From a checkpoint of a small transformer trained on Wikipedia: vocabulary 7328, 8082 steps.
Each number is 500 + 25 x the weight over its row's rms, rounded and kept within 0 to 999. Layers, rows and columns count from 0. Numbers have three digits each. The size before them is the row's rms in percent of the matrix's.

# layer 4 attention output (transposed), 128x128, rms 0.0636, rows 57-99, columns 0-63
117:508516442487489478481483450492515497491505494509508509488484468500514465538499475480495512520499489497514450503489451515534519495503502503501521519508518497495487510501542478492549501498487503
091:529489510501492520469449449513510476480512529525503508555533533527500532510476500556494497559493542523481515487505510525474535511482499490486497511559543480504501494462460506443481491466481488
109:530521514476477527504492464492500477480452534496462507492481466530541441504487508481519497490510537493530539507480516496484479506506479535528561500471480503505497506497464505516518511491524539
122:523485484482500518463475470475477495511524485516515520539527509527529551511491518489508478485452482565474531477529497494440498520510484467546502501517589536489512560467492492500514455509476501
109:511506515480505505465506468514545446492474474559525486477496472503506486496462491547528487468494485533500538503481488492507518497518514512514504472447480504470515440529529493505502565507503488
119:479527472493513517505508505521517530508481496457501436489486474515485516482539446489463494523558497494535440494468505474492517490502467482480487500533448458507465499497486520523481501558503548
092:512494509490489503519516501545525544513492480501501490489469515497487501518523442442509469489523493527485474473490545481536497459528434523510512493502468506528507477496482523434466517523500525
106:460474490496492491494553510506477499507539514489513508460493513491514540453501458488497498503471484473559531470511511473481480467496497480542459475506466491479558516504491503565478498499495476
101:519514505499478479495515475535504504492515447488512467469495475518455490525493524531512521514527514460499485525469471444531530529502471471478524476483498472471537495532485498466515528493488504
106:474486480535536514483506487485486460463529541481517501515495525508492486433474467502463512502464530476476495485509495473483492514482504500521481498476548539495533528480525486486501509472481519
109:500490520518501509462485481489539472499510473471500500477514498503487475501465519499502520473503498508506531512503477478532497521514523497511503520462477523482449505504517505519513473458533502
096:511497441501490448497490514440478497448501460498497470510497523467495529528492533506509493508493486467489483471502518513479518528458515508470444497492478452485493525520507510526531487533443527
104:510469465485502501530516499532469530513519469453494524515514521513536463498512510515535516478502443499462508523477533515514466523484423475531519525491565529537497516485517527494519516501471480
102:509507512525505506513542496525476542474482505560499530473504473522495516536457510500530512500475478446491428499523513456553519504510515475495445512476499482525515495544550472481487452498497511
105:484514530496524518506532510464529463499525519545489519475461555473483515478475430536481480487538491483504535478454495534483479485508526521505505480506522489525464521509506485460515514485497514
104:553511501538491480483512508511449488497458487508498542523510518536504482495504493508549532493478500498520536468514462481464533488490525510492499512517538531464514560465514469476514503505501514
114:465475526488509471503535546510500502484491478471513481478492521495478526468511540465503495487492463510487499522523501499493490493519499559499509492480424517500514431521468514498434528531525552
105:478524517520499517544488484464480515516505458517535485501440495459493498465510492448490514518489497481539499448510495476513507463545483508544491497507480504514456518532535474504483542484497513
097:501485479464540516530535476521484465530521521539507501488499483554504477499490506495507496549533467481525524498478528460503527517510554510521533447508476500513473493489498492453474511466483509
095:509494425510512542546525502509506508525542481496522472476572513524519502507512485530472528488463560486453478520465482500500507517512507501479523505491492481461543503522484520479520497477532497
097:548504480519483475541514506505483477497495522470482494506460504511475502492472511513521515482497543488551534449520521512520535491544520515456504481507452521549470459503476507435544547484480503
105:536570504468463521471446490495525499508504473526461499504455498522504560469503533506472455500519512499480529523501525510476522542509488510527522492504507497504506437508478511453483489514522494
117:511476467522505490457461516513525484540495534482476468523469534491542484509524520499525491470473543537513480516462492481547512473522486488531473494456485509515470470498496513505506496513456502
106:490511515511492516464499534549516494523501506491508508495531500521512479475468491531511478535470548441493490499477535516519475500511493480536497467465509495526494483488447523476490518546483500
106:480489507467497492486476450480495484522500464513496526512537509450492472503506524467514497461491477461512528505544467506518468445494490531498549478478485541497527503490506511529529560500550501
098:516553481513485471447467505509539537528483509521456537547515496493488517493519495493500532504485483439507496485509502502482504512475492484485527488450535502519491488507490539490462486481529540
101:500494478531509493494442490537555561490461495514496532491506495514541501527500485486475510471487502516488500515483521453485518488452494543518485522528463489503560486491513451504490458469523485
114:476483449518480500482518514500528499483448514485479493496516480490494525477518531487468503520468490499538471473527516517521520518550540477498491503524518505548480424475488505529514559516477433
100:485506459520467572510483506484500467488468525503524463477513497489538488505536470487532480486490483502534523477528580485501487478568541521519505494488529499502487523533489501530496473520533467
111:487481466507542538506463503522528544524482474504530474495519507461517470499489461451496481476501493517508457478503488491482516421509495473532494505538517525505472527532498539473519507530482489
106:506467462529503464489506486495536473522518473498539511496486465495532522513501499508452505524491513474487471516513516496506456497525519501504506508503522536477444516494512503475535474526472540
101:473482526500563483480514489527480497456499503477503539550516531477474546512526520475505496496471489512493487519513472542477519489500480489475482503505508539501469509475562540529470487469458480
108:504495471495518492472478476541498495483510501476534490477471533573498505490517450530514501512552504505496471512489523525500516491510490494493491443483492513475458490478501517524491507521479499
115:503467456465475518482491495540516482541565457474503503496545489509482516523516482497556487480487526509503507492520527479499500508488466506467470452536545534509454518478478509449474472497512511
085:479500532478506487507503521474531493506492530494452507512521471463514450481531487499507456509519507471547514486496517503483499547504520468513519536528519541496472488534471523509477492510432463
106:501465488504450461450442535484528474485521545499485488474474536481514521523498516520484483498532502512495481526493514481503497494510510505468487510504528530475525464511512490474509534492519453
103:495484465471536511499467546470542481481532492544515503490487479548463545487476477546510512521461433508478511493500495462486505487541520487528523508447501498472518489538526504487513519532535521
103:523474484517500520479460502493509462505544513556493541506475477508483485513488481495473542514526527487508525466492468503539483485504503505533519498474535503499519521492493488489538518539467492
097:506480536507473467533481467498472494513514484542508471554451437496528503509532492510522508474510508533475550486458537513502539513515540464474514496515475508531486472483512486495490466541517498
091:490476496537514490495471504521510499469436494478511517495500494476564496528473487517494488499525462500497489516509575522487502500472486573498496490501495491505462486457467518532485541518509492
082:510564508473487509510476514508442471525520496539468518535477470465504503492501500518500524476490530503471540499449493472479515546508523511500505509538525465471469498503482496506501531507500522
099:486504505450519502510495455531503546494525488494513481511548511543499518493450504513486496514489487552489525533531476488489471497524479503530528517533525454504528489549450499495510538486484503
088:508510483513493519501463495514475479534488518488548481513456544506495491474536437450489506480501519500496504473483508493456509516474521529505491506581508519496489515418477515504497522505518456
# layer 4 attention value, 128x128, rms 0.0508, rows 58-100, columns 0-63
097:459510499517468507506530521489526527516516457537454487449470502439510465500502503450518507504495470468487439515493514502522548495522517455553513482494520461509553498506492477538512476477472487
105:481533509503497469534536495475509535503510442503536549507514515502509553484519534513463474520512503502495495474498505466512498493505463500474433497508481478510488550511516485510489548505440465
115:483468516484477504524515492493536466494458488497458493461502486452505458494508499494479518518517569479505457488472474506548515519514499498528506526459438478461516465494487469542504511498478499
112:470501491523501505540503512498471534516504507443509490510502506459531527510481495499466503501481501508521495500546526504499489476526482509488527479527497477520467572468489531462484446491475477
111:503480524494506483461483501452503535478508541515537523528529535501509495495500551493503518441475468486478501500518506540512521516539538560489469517450517525493493499488505452492491497456526462
094:465492533527523484472500477504473459487514527515523469466489517483522525494508555508500498506481542546504524534473505494473491569510494491501473481497502526494525464501503522533528472510466483
107:518519482495552485506451480499522481506454451460472496505478486486465492504467538502489492494544489485459470494533523518500469509528456521473545518525504524493486503512452495481482476491491512
099:490481478524519491455494482514455496482507522493497470496515484486517508486519520508533489506459469517501567522500533527458506466558532532496514513547494548473486500510523481523452480509468525
108:533477506528453505497508470495515493523511488461484511491529443500499498529516490473503455469528474483491500538487541524475547487543483464502530522504488503519531481481508490513438519527530521
107:526509483538509524518519458500527515507474498487498541484471518485534515483555501513472493511552482498484462439495520489489536477495469494545484484511499506493478486471525521505483513509477540
105:530457508500519537534517486527499516530498528512528507469513524501474433500513466457525502489468508478497522519497489500558514485507536508548564500476517448556498481528458506499513498497492493
105:473482519508496549528506526492520490498450539521490456456501453499510486487508439498473510493506504485506472480518501524509510539468491482508518516529491498514476489537487531479497479512542503
098:488491510510463511506511478520516467513514512524486502500490504486504503468492446507523467505513469505509493520541511535500488475505473481476522476524527524453547533565480528484499561505488489
101:455474464443485494540511501546463521467459507506529489513518475512481517510473527503512512503455502492498467510526509496527521517502473492472492516489500516554527537518525500537489461506504513
109:487473474478483507491519543502564498512495493482486527481510513430494447539537523514484475459456436462490434498488512500513494487541494550518511546495449484524519501489498477502546506484505490
106:535523469468488499456449481514505534499476521490538538515499510485524474532468481477482523484532513498507546496503530468466525497491507529489530518514528506501451541489491473532510489501512485
103:513484506489537483497489525519535509520513528494465513489478500526526512537488546524547524500497483549467505505491508496413482534438505534509484491486533466484491448503474545507489505499548522
098:482525490503472504471507528516481488511537499451470481490544526463475532431476548504526494515504458480466483508510505485480515490476476484476511496484502560497558501509491481533546506526518490
102:497515490510491527510480491486457503528473523492516514496490480482455509533516503532497484532506519544520506456519487502493535493484521491528485491545526525520494506482476496478515498539497536
099:503536454502506493541458487491496504507519488531522536471458516483501519482519512516478470488516446531500512479488504501456533497507476538499503485457465499510525563479489479522498466502460508
104:440466499503529497528475514525464542490515484472529512520485497472512481515500495451489563485493490481513523547523494505487523511515500535508483523488525508479483496494525478516493550473488512
111:550487513494506513521495504502499475467522486499499536480519456541494523487540474512459508488507513483502519459571488486489501546490476525501510505488496483431499509469483458504477538497553491
101:487502507498496470521492535447489506480494485490533497512505502510491523532546491505478484469564471509490533532580481525485510474477517532483496515548501521462528478506497467477435486465536489
107:468501492562522538512496513494508510482460523494516484489518481484525521512556525483476498490506514471487518476511514464452509542488504491506499493475491502519498486490482526474528472513475497
096:446498501517506475499537469454532470501548480485508498486464520521521504498529501468442526483481525501525534498464506495507486502498547497470529539526484448524513506508492528501519497513486499
100:518487527509503525480479558448529473503528505499476520492505488533531517459449477513525492522535499480462517472520517545501499513546506467483524477479544474532475512448476506494526530491531465
109:486493497524499514482461524532480521454544514522482518501478535538535508514479452512479518497559493489471540461463506525509471458489497517517547511494440467544499496499522500508469456504508502
101:494509493484512475502464494494545506447498497483465532493482527528502489471516516520483540493527507465445508554505461521515490510433507535478461552511481520505483492457512527487507513548461530
107:508492497512493486531519492499509460471494510500504574485512494527498486490500546487501518510487509503511512550482520535509478585459496505433542489477500488463532465498510524515453467471515508
111:523490573523481484477544464550494499464499530498514505496488472496477510515487498501517475490517451483488521505478472485504502520481529471492497504480532479532511482501479492532450503466544491
101:509555480476473506527502524493498475490494502519449461436468500493485498509521459465523487550506509498550472487468556484526520489500534478517545479484508476468528462498502513535534483492530522
111:500516506444452509499495482498513475488496512501481497479481518488494494510549549480432511479499517533515491474505460484501536518477483501510555516493465526490501523504503518481495516528553478
106:466483513515523515496522519468513503480489553508524472451452515477513528471500527509483491505531549491480491523474501520508538528516538509497512530497506510526494505478517463533492531490507437
090:468487458524488451515518464516504498500525460499519538462521532520489508526452510469506544520485473491466486531486508492511460478467502460494513564505471511534522522499528502522492533528548496
109:487492527501554534501517516534484497548510448487515504520491507512520475464467499457511486496524508508533488500499463454463515530534493533463496482483453523513482522485517525519473502501460536
103:495454491520502474533500511510469518538468528454448510502484522505525505466469506459505498479497532484501491534534474521474529510506472500502531474492492506512505535476472521481483460520476509
103:508504447511470550496550530512503528489499510452474482514533478539563519491482507525459475483526484514527474521481491499478493476505482514476464499483505476529559509494463473503466497495536470
099:492527501517552540509509524543496474499506482527524445491498544468497509451506511495470473476479509486518509473510496464482439516468462489496473472478508515524538498531469459547507496504487489
093:497510492480500486459479523440518476526531504528490496536497510527511460505511467483475488484488535493455504504498483484494503513460567483490497492496490465517462509472534477506492490487527486
089:482499500510493485532486476485539497540467446526509507482513508481481502499523486507474481545480490480499523485503478506451520503525468533491523520479433499512519530517498486503508447524465495
096:508493470482445490467475492498476485540497556535466506492466490491511517492530527537486516499490501464528489514467503548502508506462522455522492515468427499470514493465533507496490468530547492
090:468459499532490500492538481551514518501466493530503482479547491525510492541538500476503516497473483509515522466511523460508533563519501510525505509447475506490450521498497487519520498470510494
100:516500522494495504532504459491495467509418514489506529520491566502491475505555524452476486499462488519468521512476498518494561510477512522497525483466487513505485484522543472480523503498541498
# layer 4 attention query, 128x128, rms 0.0508, rows 64-127, columns 0-63
099:486515485518444498529495483506475511457506488516532465473484453516507473524463484513476526533503497512492489485538467494489478473502522516472467490508489509485522543461528459521532523485504504
113:525476461458528485480499497455454510486514501480489521500517543510457504552500517499544530484536482447482530500544522476527501483552486492499468557467518523511547456499503536476493528503566527
120:546503506466487501519486489496560549482476508502497524489447485490510516505504560488497481482507520474532531501486556465485512537529499468468501475471451493476532450536471508484467483535498485
119:508466493502493505464522513464501449454491487490499498496531483540537453511504497493457516506472496486529479501511507498500486555508466513446544528472487541477505503514462520549528507498479489
116:530501515488508515521492525524569497497485505498492470490533502488525533491505497540493456501499460496500469506483493412516495518509475512485456537523501457485508484522525465519484506491474521
113:497530500531468533487528495500462542479471522453495516480510501483507493522505509498470537477471549484475488481540515512498494543542461492531455474462478537542504504506498523542500462490463484
125:468473505475515477498477491526465490489495507516488498528487481481538449483497519477531460526493492522542525511502481535490535470488465482510467488514481528490526495522490480487465501469523526
119:473517506512494500497503522460496530505483541428507443533500552511469537491501516518498509457506455527486488515484490508508529489520480484486466498467472518528485456461491526546507483546514483
119:502463493514513517488485493502510490494488492498485500502490510528473511550494471532483518526474494546487494517499469522508480515433470523499494472544492544503458474505533485436525532520476537
121:513511486512464549508507483494484490488478468455514467525507509516497494514535515491513521484517475496509507513498505507492471504522470518510498502510486480499522534487491461556463517529459511
133:484500474554484491514494515550534462508475476478460505471522470460520482547474472509489510466515506472527444521489516533474517506467489545489490513538488459523489490456521499538532564556494494
124:520515514541435498517523485518461516489469500503500493500483497547447529486491491504493514497453497488509503491521484501484509526503532456537480524495481492508515478493543542581507505535494472
115:524474504500509474491517475502494513517504483443519466509522456522531495465518511465483514476485536476486488488507492524500455488550498477487511499519486536548465527457519530486474488503477519
103:505495507500487512477435521490545511497478510493537530499496506493439525507489486514515506498523519510474485475482467523544456508537488487546527527510508526526547537475469531495505512467479480
113:433501494473550506482468541487485490494505514500537472504506531474498478496501498487492548476514529517491481483460524520541499524526501508510459476506456455453476513473507558476484522497498497
114:524517571466517485537542462525485510503508524490491488494495499498478538511478523450500507525466496504502496489526502512507475468502484516485512486517502520496509525464490528501509516502446512
129:496517483437461498461527533529537491522522468553528475478524504527497496506482522473499466575478493445476435518511466499514498503496503532507501503488455514514492499514513500503483516472518502
116:563531524508514534518498475518520493494429570527461553474512459503484471530492511527517485463514491490502498548492461496509479484500512529510506489446459477511505508493520508507470540452493499
115:483489494505487521482514500515484479508480483560525502510448515567499479460498535532453500492504502528466508508524460486471496533529476499547500499519527516526459507462502475486479519520492520
119:507486485511497494492455515491474505480536541508484510509470472494530474470552528488540543512505543528510475554488507501517531490492538523468531516519515502519504461452518511476470511481501491
120:542511543491529500512457509497517506435547477515533543531461474481479509541481509529516472475489490529480510481447505485462494496532473475494526515472477466487484537505528510489521495558468519
113:490475479521495502524478517525485481515486507505524492491510450509498530475530521489484483540501519482478483501473524488537506488529469490474498499500499502536471417503494469464494526505515546
116:461437474500511495496513480517493464469517468536516504472516486493559491484476493491515513528488480525496493480452482531518515475511515522524483486444460502533539493502579484482490526511502545
120:511460527497458468477527503540463493460527539496491562514455514488476509490470503503466477474501495491498538490536506494546494479468524466485492510507486461522554490536493515487470533494498439
114:492510470550526506476501511533510528466490491505493475464476505489485484501488487505492509475480469503493413517484538485520516463469488468529525467457535490528462490541534518488518514508477508
111:461485491510534484509514433515448515476482510513494509497488521474462512492486488520527501542522468402508489508503505500478514484526505459518512449500503472492463498506465488541501527486478521
119:508485480467465538498537550520475464497496533534472468513506521531492482537453486511485527520522504509539528479482482517509479513518450507485539456529478496483469531499500519491473465491472542
128:483505516491536497527511509508479538512491475476487472529474559447514517438529476474477532517470518463518513515468493460514541469484516494498483510489467517499509528521475482486512531479516538
105:504474546494502502523537515500550498475476516508540501480500475529475487454492507512484548493476486510515486470511509510470473478488494523524501564498520465519502481496531545544503497463474458
113:531459499475473544492546476428491506514512481502494542489534470481538495506464520520484520513463465506548491510521518504522501516541547465492486498533522507478476488507501484525531502521447486
118:469504475491504544483500513489516493499532552506459502500523526504525502468478490514456512543509474512461507491503488487495492478526499481529493508464521475531505544552491447503503503539543507
114:499532449472511474512513469498499474514512492534454507549464514498502490513510508477498494532548508499545470493473490474490519536517540457459485513464515490531479459519515476447490487527492481
110:522508488521523501511469520488521482458482471480569525495499504516488535511489508519501508519495488498486528516456478506480516547520513466531474483503478516445483510471471496507498530494495476
123:485464513468512482498491562511463467476476505496490546483480508507522461497506482469497447518522514556512494457504530489538473471540548486495498514489528491515559479497505511464503491476492522
103:500496492503508507468513494474525456521486489496474449465478502505488513512529519516503514495538473489539514556557462530494520450523501491455507465471541501514426477519481470489501491505483532
120:521508511498477549543540483473495518457498505513451507487490506519512534517477534557495511498494486507519508503514492466494490545535476458497508494481527493492495501530506465535510509520443446
117:497527505471529487516453508528473497527495528489521537484503456472556467451515534501488478501508514496521481504490441486521500507495512481467502517497489463505463503550529468510507516518501509
107:519480466535491493504541477490472482504522529471517476537507542511505524514556473517528511493482514451518502490468449513471465463504514488508508499498527513508531533474541497508545442456473518
117:483518496469454453491452524518479493558516479494515505520506509458493469481505496512500508500530588477472543523526474458517523505500489481529486500532489480530527485519467506513480476482525470
110:525515532506476500494534505510494507541506504489541528515507547449448490486485469515459482461500530489506527481459444512525500500494495497481475482500497526519491475530529531507513524474482494
117:549548506474489539495504511481510479483503476524511505516451524491494478517487511516493476454487486488489522459477531482486513501521476492520516488429472531485488457481515558534483483527507501
122:505518519476528485512489465435484499506518464493510528473458508498536485485458507515492488498489472549515528498493478486515512515502551490506514506451520525485502486509525467459527502553533486
108:545494544506523498534506511508518529499547521500519512474445512490495504457538502435537511476482522500509488481475510489500516460475487514485526502553494497496505524461504557485503453492453499
113:522519482564500549520534500496443494489468552528472523486516526484481521535516537461482527524470478516473496503505514521516494520545505481493465517503449517514467500515539495509459457493521488
110:455477527464503521476510512539530484550548512494498491509491514500476472461524510513489453518501513518500489507477485483481512524534467474498462501525488510514473470477494505463461518492527526
124:526483514453481537446505519484498516506515529470511557484512524540462514518511475495486444481511483501518491494509500500518488525507485461486496501481511485508509500522513511521498483514493492
107:507505423501544533493499481501499454520490504519482492523515495487505468439432486486517507519496493494513499470506444516461518504514519513540506479492506521520474511444457507485509505510501530
111:522484507536468506494496509463501484517523491520490513476477492492505483504505480446525548548496468481547495495494506534489487489469543512508501442531457498504533476481483465483486493514508505
113:512481549481470493526503503474487473496510550528512512477483518481514508485513498538461482450491522544524546497499550525504499526536512516499517489467482522515511486470473513497470496559454447
112:504543503507522506497490523547515522519530494466521527473461504526516450494511449509415510502482528504507482506522464495482499542481495475462476523519524500484469494522517463506514475537467481
104:448507456473542536501513539501499499470470552473524514460502517496487495494501476488520515488494541467516508523472512458466433504526466509520502539512542488491534513548480538538543543491486527
105:558493507523441489531484476517513510532490525480508529492515492556484561471534503477468521521472518517533441466507503457511524506467537479487502497520486508489491489459505515527504503449485472
123:528478468507481490499477502451450506506467468510497478481495503501502515470479526491472520504457507478523502475522511519468506502496485544497496472537467548504486518513490526518503500483545516
097:522522518484486452502489480476504506500507514492530525508487553473473457497528499533479513497482497503519511495497527501501535538514535507461498532493498475488476527438484513508502498531511488
104:488466476542499501517518428454535533458502514469490476481519534511472496502495473505550528470501516493524503494493506492498517518500534487463459497484464523510519498501523528510467539488528464
122:518504511487535467558528494484507511514528489496456545508511532434512493498497472525510511483491477493492517501468534472488531470465554481452502507497478502501497497497456500511519523544495464
106:526505532466524529515477504515498493488465490485457489497517527548490449545485480576511482536529447499519518516458516494458521476497505506541500467497517477483497490495476505542488559494463514
099:504465496548488520512497500494536460482499478496489477515547452564456534522500501538512505491460467501516463518500487478517532486483516475485485540522498461499541492520492533534514470521476519
108:513488470499489508479535494468469501496509482489524482533511511525524505448516533454492535522489509492482498467494498529495472501508462514531501492511457535520478531507473542539495491525485511
113:482497480523531496524485518457457493493482496468484493477476472513502483544534537462524490463534489498508496517508540473503475527493513482484519461511522530529481477453486508505489494539503491
107:491492484526534484524513501543507508553477459463505478514524517449508493495527495513496534511500471510497522492521508515473518523446532521446485471528477520473500469507508469507504517509490465
109:499491534436536487512537499498474521512517503456499544465526477519556466503492552478498520491461510466516475500488534473501514508516487493496480516437480546501487457513485447474515496479520517
107:498519555490463502526550504527501503461486504498506488477479485502489491459495510455493521499495478496526489464494492482507481477527553486477524513528531500513532527522507502475488520542467530
110:535506529478503544483489490494478545513461522475496518544474517533496534457539504515454520479512501528494472486507507473474485502514478519505510545493484549460502515441506535530506485550524509
# layer 4 attention key, 128x128, rms 0.0508, rows 64-127, columns 0-63
099:504484475475492463497529483513492464505515472473530504479499500480526501455500487517491502514530477481512483452483492486509452481514501449481578513507464483526561517505528517506521536557539523
109:490448487501522509477513464471474489447542510497473491514515480564453495526498526541513509477524505528501492538515532488468496524533488456507515498463514463520521506514506538501516510511501476
117:527539524504504494476482487510502513539495443516491495476518501507460496516508559520503503433517503497490507510535546477496511555514506511477482450462487529495455448520493496538507484493497471
111:526533482535468525504491530468510450441472542489485534515520528476516486514468535541464485464511472459516490488498466514481488511507482496499517454508499509464458500500450491519516555503492532
116:520486500467523452508495543537517486519530510489515470534450524489468502480488519528490521519477477543511549525500494502466525501485520502493499449481499478511479485505526506549491497459515474
106:516514487518486477487504487495464493543469501486519502499525530519529499490483496518472538521461545505507498456489501500516499521460507467542469498513482536518496495536493510553524511493468497
113:515506563475483483471489495478494528464472513511500529493476504456548501464490491477514428434515527522544499495507557489528488472527519479512484508441473496523504469474473531539471519498464521
111:517519494478478493450508511488499522521477494506503470566542515520513517506496511486488514506529458472447493500490520511458501555493418500505514485493469503490471455496500509527494485523494498
107:521487453501529472486510496532486491514540507499471492504526513493538502519522508512525499541540472492530464473470487513483554475499537461477490476548505493497516449488536465419514538469447538
116:470502517517475533503510502521470481503510479500479458492500505499541491486527508439508529535484468506524529511540499514510508500483481541522470471500485518505448465494500464523520541470521548
126:477467521495537503508522473467458509514497518565479462511440511466495517475514500498466499506503486507523500483493490531529525448481515515416499470530478475492457488510494484491520541493505510
112:498509455551480499474551513540455500527472489492483498524508500494482484439488495544530485490471466506523489457499483525501457484477521512536504506482502480504516520506486498494495492513504528
112:512538538488502524498510469482482483538493493467517473495513507520472491472536506482526504525516531523490505452489501520518480478493504493539547424491509526456483537504489541496482493511510510
111:502517489504501480461490500543505525455484517525504496526506481556504527512461497491479530506499490532520527490533470497492520526545508497541530543519500522495538499491502537536515508507494494
115:514495505490523529471477523519527454512530496524555474479491525505458497496498457522468506480491540513429503431458551487474522488506489541497449512518512478476479512477511528497524548548512531
114:455526536501484485505483515538486448512484521497493528512518455508485460540509497455509508506504525497506424512500473535463487507507506514522515476536544494522511492463468496508477508532465513
126:479480496499537509495446468545510531488534499481541509484541459508500513494474533537487487513497509457528477504538495486538532505512501488489463440497464485496499475474522503476475530491523499
109:475541511500507516451504507525491460530457523539473509520475476524502480504481483502500466530511480450504534534489491484472523470486463498532516488507492521552491515498513478462493514456511487
118:472504512478536512504503465492531516510492501509524485500497512527536444512466529502506478517476537565482508506503457455485474516508451511507508519480520529481494480522511436458477523510518532
117:493506507500493495530459472499483504529513528526447508501496511506492509507520467508499491468449546489487523522495508486527519509439512492490546518535505524514528490475488529506510486449447464
114:508478498517489500547495475527487468489503469528559472499510487496486489525526517502515482467524483528496480525503471487502499504471449499539504534485514521492461550480538509509519464507463522
110:514504492478467481528527510517527510544539543508532518538494505502474508484530499463476484531468518487519457469486521465514521530490483487484501487498472535521490481535464517484503507489508471
111:488516480494533492475531493518480484464482504547540547508499462519540466457497495464509486476482488525517476487464503519504510489492499488498520532488482472469517504562492542487498497510505521
110:503498505507455480510499475504449468497496473475477515516520532489447488551488497549454468470472501520515531483474502468519498487478510526483501510509465472530537482474556515554487479493492469
110:488507461509513496478529500520526505469455521495469538473533517509475492511472470463480495476512499473487475532512498479539537480489511502478456473476500502527478494555540527464479506508537511
112:487553502501536472473531497523469511490472481496529529484525511490493450538496530489513514484489474452510515522495531545524497469469502527484504479476535488518504473486490539484472526512528501
115:490475490477469459455476519506493500511515474504491478459517493486528473518495531500520498529488499504453488512469462535496490517475513477514531492487522461528493505536480454458545463475512498
122:491505522524523479501496506508476528489535483436498486489527507453496435480519486467508560472488492503507513491491506491460515482479486529475513501482483528463527526515483488520493499505528501
107:468543475463518540494531495519536483477460530493540476520495478505486540440483454506496491491497472483495472473518489515508469517516507497519537455537542438476476481526554513527515513477473485
111:506496528489553459538526514500522473520505496500510502475500474490522513524510517511464471483488443495500510498494460531494483475535552480541520489511510528534477505473485500499468531505498423
111:461472503478546463456452500468478492488492541505510505506555527524470485486497498518523489468501528496496544515520479473517513498520491474533469537466493487513532518523491483483493476448535487
115:498507460515480516516455498515503502462498475491505508472433469487511485538541503487506511505537485501485506496483527475526520534524493456474515521472531534521474456511497492483504447504545497
106:540499522500505499502517490504539491478533499487520479510489529503469535487461484518528472556483470502535489478475500545495470475500533493492470466503484511509500539493451495462507501479512534
125:489461502477540445524469479509525528508519505487516500524517495548456527506494465504489497496529524500502504490532546453505511531503506472540513538488482505481530511485485544516499455504473477
109:467495470494533461482470536460489491472509518515479512497518471481541481514523506488527464489523501473521467535545479505563523520462526508475522474496507491551459495477514472487482518521523489
124:457482483485542520523520493525488495548466524497472499478494467535529518533493503507510503530472456530526500498491477490505455490499520467523537493526523489515479526517492455504528533507484541
111:515503529481472484525495492496520529498524548471502528517485522454493501477514454509495481502442550522505498469490543446498499485486484494490541499489463478504502488488501537545490497473491493
101:525496483513504488484540533509484502506537499451519432533485497483555500500552479477502536509512512481498482486489461533525483474508483472519475525483491476514450469516528476496532481530486470
122:534509477510469492491454452505510500543544496487479524523530505519463509516473534506486499509483585490479515505551486498502506533486500489470486508499497504508535501514502517500509495526509444
103:519510496529486488474521497521491512508494487508509497517501529446476469491504469530424520474469520511483514469532468528499493487453498530473505480494516541488438498491553518531495505498480499
114:486523505512481501506523535472514461531451497512508508544529493513486475518464496516439480493468475482510464473482492502480492518470445500529511459498517527512462530512505471511499531514501507
113:525531508507517533491491490448487495509491479492528513472506483484508478539510517466488490479523512498544519495441546462488476537490500462443493504513476541489478527478460528501476516532491514
112:532436501546480493511495501497513485508460523460555457493518494495447523494538482472498494506526511489515482503471518554513481490475517568532532481567518486531531535490469518515512524495491509
106:509513507487498501570503517488507524507496507518491497473472461525516500470519503502505523565487464526486498473478504502504491507527480508508519470502493493519459434523505476435512509496481526
107:503536538476511534505483447497494451494534500531494511490522504532469527484525463530509495487515529545499487528463493484529533525512466468493499517460495536514499501520492485501500503493519490
117:525498481506456511483476485492501479510502535511496475529477517522488483532488486550508508462496461488503486501521493465475483532485512472525529456502489517512462518477542504560511473480492498
107:528508513463506470486543478522486528496533500463507489523492467493511502498541504507533517527516505477514491504514508529467524563526458478467478468500476494481506502475507506487482526477520553
108:500487536511486485527491560497459495509529482507501495479459500500523513488531519460521486494512471454509494505483517518502506476503529531470477471523506526545541500512504489500482510482505487
108:505534504516477491541497507495473461486500459498476525518536466516498524513514485523474497438500485504458519496494521485507487532532505559514493501513552515480485507485549528521511486536485484
105:509510500467504514546500489508504530474499532469486509537453530495503475471502487495479506480490497543534509530478476492511502455503528474498521484474488529530524488501559504520502497514513470
106:481495504493511503471528527509523516444477540518499491540493531533493484510496501533474510508520505534467506484515494503487492530503456495505516560471484422490539513527501492538498478494518528
109:502498475507476534482543518539478456533528490501526459490489513487507508409501498519488537537528488472528535518495478477453460498466477524514510517537465514504504477527505517536516485504477511
118:537489473497472522495475495491537528512487487444471487484531496514517505501480515477471551509539484462507467506488507519497492519464523508465442466557496487514515482450503488500519530494520547
099:524514523511485531532539541501444489461510466454426501505488487487484496468504492525449461470518445492482541471525515507491541521536510494527504517468492516511467477482506527561529504487489457
111:550506496507521527509551513493479515472507497441470516511481493504479552511535492531552502455494488512510479498510519500504489506527479491443466495503538481506517516488486521522517519547475501
129:505526546492489499503530499480494503483470517493444520478477497500477529523508486467497515482460491466512478473452538521493478488506552492464513487497514499525484509490505532529518513542474481
098:473506536473516512442501507534518491520463545507410489475472488505548517535484509488522457495511536493502521517478511489461489470511498478472508498489557472465498502515482471456500499506514493
105:492510495504488491492565451558483511487504527520495480512507537497504520489535534484519454540543454457517461515517475512493501474473533537478518458498538497467477485468500473511497500519452489
106:469475504496490503481510528501478538502522476457520507531548525494557495490479484465449526487470464476498481462512498496487487518534479517565496494529489521501495522480487495475500519499552549
114:513509510509514488504504495442500482454497474505441505470526532498484518572528534518557532467543469484468541520503532489500501501500461512487501487516489491525528504520475507488481478510517503
108:472474526485567495524489431480530481450505515452479525509504497438513483469470475497500459521508471514486491469489504508499511451508489502495514481517518494532479513517504495455534495481510497
113:532490529481462506509506499497498500478476508522542519418497437494531488528489526497478498452519489510540485460453540472529454464530487487528542484501466514518490514495489541520502493517485534
107:459548510488523526508492499527491487527493503503481489497465485498477474507538468480498474486567515536491495544500487500499482501480503543529480543493482490479513506460504512495522474469485529
109:506540495519471527500475497495484453515468461505539470512502505495456519480444487491518521551531518553501494468501493522459502540507440510543505503537442511506462530455481519526481490488519518